Weights of a small GPT-style language model, trained from scratch on English Wikipedia.
Size: width 64, 2 heads of 32.
Each number is 50 + 10 x the weight over its row's rms, rounded and kept within 0 to 99. Layers, rows and columns count from 0. The size before them is the row's rms in percent of the matrix's.

# up: layer 3 MLP up, 256x64, rms 0.339, rows 157-181, columns 0-63
# down: layer 3 MLP down (transposed), 256x64, rms 0.0823, rows 157-180, columns 0-63
up157 085:45 36 51 45 54 62 57 28 49 52 40 45 75 38 53 40 53 61 58 45 55 54 48 23 45 67 47 54 28 54 39 43 45 49 60 46 45 59 54 55 50 39 54 47 63 52 63 52 70 65 59 57 62 37 45 60 42 54 43 40 43 45 65 46
down157 102:50 53 58 50 56 44 59 51 62 52 46 41 37 52 50 39 44 63 65 61 59 60 61 53 74 38 61 62 50 49 56 54 59 53 60 49 54 55 58 59 51 54 48 62 44 59 44 83 45 30 35 40 43 54 39 74 52 57 50 55 39 36 57 54
up158 090:60 36 59 45 71 39 35 40 58 51 54 47 41 47 52 44 42 56 50 31 42 37 62 62 43 53 39 57 38 64 48 56 53 53 42 63 42 60 24 44 55 47 57 56 50 49 57 46 56 61 51 40 52 39 46 39 27 62 46 59 31 42 61 36
down158 105:57 40 57 63 62 60 45 38 62 51 46 48 64 53 63 56 50 52 47 61 74 60 50 38 53 57 67 43 37 57 41 61 37 54 48 42 39 43 53 29 53 40 41 19 61 61 53 55 49 43 52 49 51 40 49 49 58 49 46 50 46 56 26 63
up159 097:29 37 43 64 54 45 56 57 43 56 52 58 44 61 37 52 43 49 60 49 56 53 56 48 47 40 46 65 55 49 39 59 40 36 26 45 45 58 59 33 43 44 50 48 50 43 58 47 69 66 48 57 72 33 72 47 51 52 45 53 54 26 49 57
down159 092:47 52 66 32 29 44 36 50 42 54 42 53 42 54 56 45 45 37 53 56 58 69 42 44 35 51 56 41 24 21 53 44 38 50 56 38 45 48 65 40 47 45 46 51 44 48 63 42 40 49 36 49 53 46 47 39 40 62 52 53 48 49 31 46
up160 095:58 48 45 41 57 43 65 60 50 50 38 29 51 50 51 41 53 54 37 49 80 46 45 36 42 51 55 44 52 45 36 74 51 46 50 55 47 45 31 51 50 55 64 38 34 52 47 64 68 42 32 40 52 61 43 58 67 46 49 47 64 51 43 45
down160 101:46 71 52 66 45 61 64 36 61 45 51 57 65 65 45 42 60 46 60 49 60 41 41 42 55 59 49 10 60 39 49 53 47 57 38 56 48 57 43 50 54 38 55 40 66 59 57 51 38 49 47 55 56 49 62 53 62 53 51 56 39 66 54 51
up161 095:35 66 57 59 54 57 46 41 37 62 42 49 57 56 51 29 36 55 70 58 45 52 41 62 38 62 48 42 33 39 43 56 41 36 58 60 52 62 67 66 37 47 46 49 59 39 49 56 32 37 50 43 51 46 53 29 49 46 52 31 54 52 50 47
down161 096:69 53 63 49 57 47 44 53 48 49 56 34 31 36 49 56 64 50 33 50 55 47 52 53 41 42 57 45 65 47 48 50 66 41 58 51 41 51 27 43 50 66 52 66 50 71 52 35 47 48 47 40 49 50 36 40 66 68 55 69 52 40 61 47
up162 084:28 57 53 52 36 60 39 58 54 56 41 48 66 65 56 46 63 53 38 47 57 31 56 58 51 75 52 56 46 62 48 50 37 54 28 51 54 45 39 50 43 31 53 48 70 67 39 53 51 50 56 60 50 53 47 39 61 48 30 53 52 43 43 44
down162 097:50 43 37 48 51 70 50 50 57 39 55 62 68 31 37 65 37 57 53 49 53 40 59 63 62 49 50 49 50 43 39 44 43 59 63 49 43 51 55 44 47 66 54 49 51 67 51 53 41 39 28 53 47 54 55 62 36 50 44 60 22 51 62 31
up163 089:48 68 57 45 42 50 35 46 55 43 38 50 65 38 47 41 47 28 40 30 45 47 35 60 51 52 37 73 50 36 44 44 37 43 54 61 38 48 49 43 36 58 41 33 47 67 51 49 52 49 55 53 57 31 55 59 48 49 64 60 36 37 52 49
down163 099:51 54 49 40 41 63 56 54 42 52 56 55 46 55 42 50 43 42 55 51 48 38 51 72 50 58 54 17 69 50 53 31 46 42 46 46 57 66 58 48 37 49 30 42 56 58 39 60 35 47 32 52 62 58 50 44 34 39 49 40 46 45 67 47
up164 094:23 52 42 55 41 59 40 26 46 50 60 49 48 35 47 57 53 60 42 48 42 51 37 52 52 48 54 51 42 46 43 41 60 50 65 55 56 34 28 60 45 59 54 54 55 37 56 48 33 69 48 35 56 46 61 42 46 65 51 60 62 55 35 64
down164 093:51 59 57 48 39 47 55 65 27 58 56 54 39 56 62 58 44 53 62 68 37 61 64 44 54 51 56 56 42 39 64 70 63 34 69 43 45 42 61 62 54 48 42 48 48 62 32 41 37 48 55 55 61 44 56 40 61 41 34 42 46 45 45 51
up165 102:40 44 48 47 36 54 69 42 41 57 53 39 70 43 57 49 62 44 39 59 40 61 49 39 41 60 31 52 46 44 44 69 54 46 44 56 45 62 49 34 52 58 51 54 67 47 63 55 51 50 29 55 48 45 39 57 36 40 40 33 47 52 37 28
down165 115:36 50 55 59 45 37 52 43 36 42 45 49 55 36 25 64 51 45 48 40 52 58 56 37 54 49 50 66 38 58 44 50 43 35 42 55 52 68 69 52 31 53 54 40 46 56 58 29 55 39 68 51 61 42 54 35 57 51 41 48 62 40 33 47
up166 090:39 49 46 51 42 43 64 40 28 52 47 63 62 65 60 45 37 37 65 42 57 39 47 42 54 63 49 44 58 34 55 44 54 55 46 56 54 58 41 38 43 46 41 41 55 43 45 75 62 47 39 47 63 50 55 37 47 60 42 27 64 54 40 37
down166 105:70 57 41 56 63 40 62 42 47 48 53 54 53 43 49 57 53 47 46 45 52 47 60 17 48 60 60 52 44 37 37 30 65 59 53 33 53 45 60 52 52 40 50 59 53 64 55 55 55 36 49 45 49 46 54 78 55 52 46 36 32 61 43 53
up167 102:53 54 42 62 49 63 49 62 57 32 49 63 37 31 53 49 60 23 46 56 53 37 60 54 50 47 56 47 56 55 41 65 50 39 61 38 44 45 37 65 59 65 45 44 59 45 54 39 44 41 26 51 63 36 60 53 45 54 37 50 38 55 48 63
down167 102:46 38 38 34 59 58 44 43 41 68 57 55 55 47 45 44 49 50 43 58 21 51 59 42 49 51 53 60 33 64 46 50 51 30 47 45 56 45 54 15 37 39 44 46 52 56 42 57 41 51 44 49 50 49 44 44 29 39 53 38 34 53 53 53
up168 093:45 39 55 66 59 63 42 48 41 42 61 49 60 49 54 58 35 38 60 42 54 39 60 55 41 49 50 40 35 62 56 52 34 38 33 54 37 34 70 46 39 40 53 52 51 49 47 51 54 37 52 34 39 38 65 53 43 48 47 30 62 66 62 55
down168 103:46 48 61 50 50 55 62 48 58 68 59 34 65 43 49 53 48 44 34 42 53 51 61 61 59 25 70 58 37 49 67 23 40 57 48 48 48 58 52 41 45 36 45 47 49 66 41 57 51 59 59 24 63 55 54 53 50 52 47 51 47 48 55 43
up169 112:54 36 71 56 45 68 49 42 60 39 39 37 32 86 62 46 44 43 55 62 54 58 51 56 37 52 49 45 42 51 46 70 50 37 41 33 40 48 59 61 55 50 59 52 52 52 49 41 55 40 44 50 38 56 43 55 52 57 36 49 59 47 44 36
down169 096:52 42 37 41 37 47 53 41 66 68 42 38 49 33 50 53 56 48 40 66 68 61 35 37 64 49 63 60 57 49 40 46 58 31 54 60 42 51 61 30 53 55 37 40 49 33 50 46 45 52 57 60 45 56 49 50 55 42 48 57 40 47 74 40
up170 097:44 29 53 53 59 34 42 63 56 50 39 56 54 37 60 54 54 41 55 53 53 44 51 50 54 50 55 57 45 35 62 62 51 39 35 62 50 39 46 41 65 47 58 74 64 54 43 27 43 54 64 37 26 61 60 51 59 58 41 45 52 59 41 55
down170 101:44 50 48 60 36 55 49 45 64 66 40 62 39 44 45 38 59 50 38 44 48 61 51 46 57 54 53 36 61 72 30 50 48 36 58 55 57 64 25 45 63 57 49 57 52 55 38 60 35 53 59 46 56 55 55 70 47 34 50 50 41 48 47 71
up171 107:39 45 50 51 28 59 27 48 68 37 61 67 46 48 82 55 44 52 43 55 54 56 58 51 50 51 66 47 45 53 45 54 29 50 46 67 53 43 61 55 71 51 51 42 60 54 55 40 46 46 50 48 63 46 52 47 46 47 42 56 65 60 41 37
down171 123:50 51 61 61 42 42 36 52 76 45 66 64 40 42 68 56 59 49 47 42 71 65 59 42 59 54 52 54 42 36 44 53 53 53 41 50 53 50 63 41 56 56 36 53 63 58 36 59 47 55 45 35 44 63 43 58 56 53 52 61 33 34 64 59
up172 097:38 67 55 57 57 51 61 43 64 51 43 50 53 56 54 45 44 69 44 23 34 41 55 61 43 51 44 52 34 37 77 47 52 74 62 55 44 43 43 39 38 55 40 65 42 50 54 63 48 47 41 45 49 62 49 49 48 47 60 51 50 60 37 43
down172 110:68 48 54 42 55 45 37 51 49 59 48 59 70 62 52 49 56 44 67 49 59 56 63 60 56 49 44 59 49 49 11 44 44 56 40 57 45 56 52 43 58 51 54 37 47 41 39 56 35 55 41 39 55 53 39 38 32 53 31 50 49 40 64 54
up173 104:40 57 44 53 64 58 49 47 41 61 52 46 58 57 54 56 43 43 37 42 67 40 39 65 59 33 50 50 48 44 62 45 36 43 43 59 41 65 57 44 67 55 42 67 58 63 41 70 55 54 42 47 36 54 62 44 77 55 40 47 41 53 56 65
down173 104:41 47 60 57 50 58 56 52 47 34 54 37 33 40 54 58 26 53 53 54 54 54 54 59 44 40 64 46 48 52 58 35 46 32 40 54 46 49 54 55 46 52 47 50 41 48 42 46 55 27 57 43 52 48 54 51 55 56 69 12 49 59 62 67
up174 116:49 53 55 47 74 47 45 51 67 39 41 63 67 63 61 48 57 56 47 75 44 50 37 63 75 33 50 57 46 63 48 50 42 61 52 51 51 52 54 52 48 66 57 57 51 37 53 47 47 53 52 74 41 42 43 38 65 60 49 53 58 44 47 37
down174 098:72 46 46 29 48 50 44 38 58 40 49 48 60 47 62 69 48 50 56 39 45 32 45 37 30 37 53 49 59 63 38 50 54 72 59 62 47 50 37 47 54 37 50 54 60 50 52 71 67 71 45 53 37 59 45 49 55 48 55 47 51 53 42 54
up175 108:49 39 60 51 24 44 41 34 55 63 32 58 61 39 59 41 60 54 58 48 46 39 47 69 49 41 55 39 46 55 41 57 44 58 59 54 49 41 40 35 28 46 49 53 46 41 56 45 59 43 40 56 64 54 46 32 68 65 49 35 56 48 43 46
down175 095:57 75 47 28 62 56 49 57 43 49 49 50 29 54 53 39 47 46 49 52 45 53 39 48 28 47 40 25 47 63 50 44 30 56 54 59 51 35 53 62 49 56 67 34 52 56 44 55 45 66 60 50 46 41 37 36 43 44 44 57 57 44 48 44
up176 099:50 61 32 49 44 45 40 49 44 47 51 47 57 50 57 47 50 26 68 50 41 42 40 44 76 45 38 50 47 56 33 59 54 46 53 50 53 46 57 58 41 46 63 36 37 55 62 46 57 41 35 50 33 48 48 52 78 42 49 38 57 45 70 61
down176 098:51 49 60 42 51 55 40 58 49 49 60 41 43 48 55 58 59 56 31 67 51 52 61 45 61 52 69 30 60 31 35 32 56 46 73 40 45 53 34 63 44 63 57 41 67 51 63 47 60 51 52 61 38 41 52 46 34 62 49 53 54 51 51 39
up177 099:69 53 58 59 53 52 54 51 34 56 45 58 39 38 46 39 47 55 48 50 40 51 66 58 60 43 47 42 55 55 55 50 52 49 58 48 34 42 51 51 51 84 62 49 55 45 39 58 59 61 40 53 62 56 57 63 61 70 25 65 35 45 49 51
down177 115:46 57 52 44 64 36 48 64 57 63 36 41 60 58 38 56 47 64 46 49 58 51 37 56 48 45 44 50 46 53 63 38 52 46 33 51 36 38 35 57 61 54 52 63 33 40 68 55 47 50 59 47 60 40 55 81 30 61 43 45 46 49 48 60
up178 095:48 65 49 61 58 64 55 50 61 39 56 38 34 48 33 39 41 71 42 42 28 44 48 45 60 54 38 58 41 52 43 52 54 45 44 60 43 36 51 40 68 47 47 46 42 33 56 42 65 55 53 61 53 45 56 56 43 32 25 53 41 51 61 49
down178 079:44 45 64 47 47 46 49 54 46 33 51 50 53 42 52 29 53 43 37 60 49 52 39 48 51 54 54 41 41 28 45 49 54 56 27 47 53 58 42 60 49 31 61 54 51 67 37 37 58 43 49 27 54 61 43 53 71 65 44 39 56 48 40 68
up179 098:53 43 50 76 48 51 49 45 60 55 41 50 60 54 42 42 50 23 46 47 52 49 27 53 55 43 39 64 42 49 40 48 49 38 39 58 65 57 55 39 48 47 40 52 50 22 56 45 59 44 46 54 75 44 47 61 59 36 57 33 42 47 50 50
down179 102:37 68 74 55 39 37 66 53 47 51 60 53 58 58 53 53 66 43 51 45 71 54 61 59 55 43 43 65 51 43 44 43 42 61 51 51 55 47 41 41 32 59 58 40 41 49 21 48 59 55 60 57 54 50 52 45 55 35 56 62 58 41 36 43
up180 099:45 47 65 54 38 68 31 62 35 55 53 54 62 55 48 36 41 65 47 54 61 48 46 57 60 33 48 70 32 50 37 64 48 59 39 59 41 53 44 46 46 53 57 49 43 42 29 43 28 46 52 33 51 48 52 53 59 54 38 36 47 53 45 37
down180 115:66 35 56 38 73 44 58 34 33 47 36 52 51 55 55 43 47 59 62 56 53 43 47 45 60 44 68 36 59 63 41 50 56 41 68 46 37 41 51 64 57 60 69 56 49 56 62 51 58 41 56 57 50 61 56 43 37 66 46 55 41 41 61 42
up181 102:63 45 63 45 30 40 45 28 68 43 60 43 60 61 59 54 53 49 41 59 53 35 78 58 37 52 43 62 58 58 48 44 56 42 55 52 44 45 40 60 48 60 48 59 52 54 43 52 55 59 51 40 75 50 58 40 52 46 56 44 39 63 67 53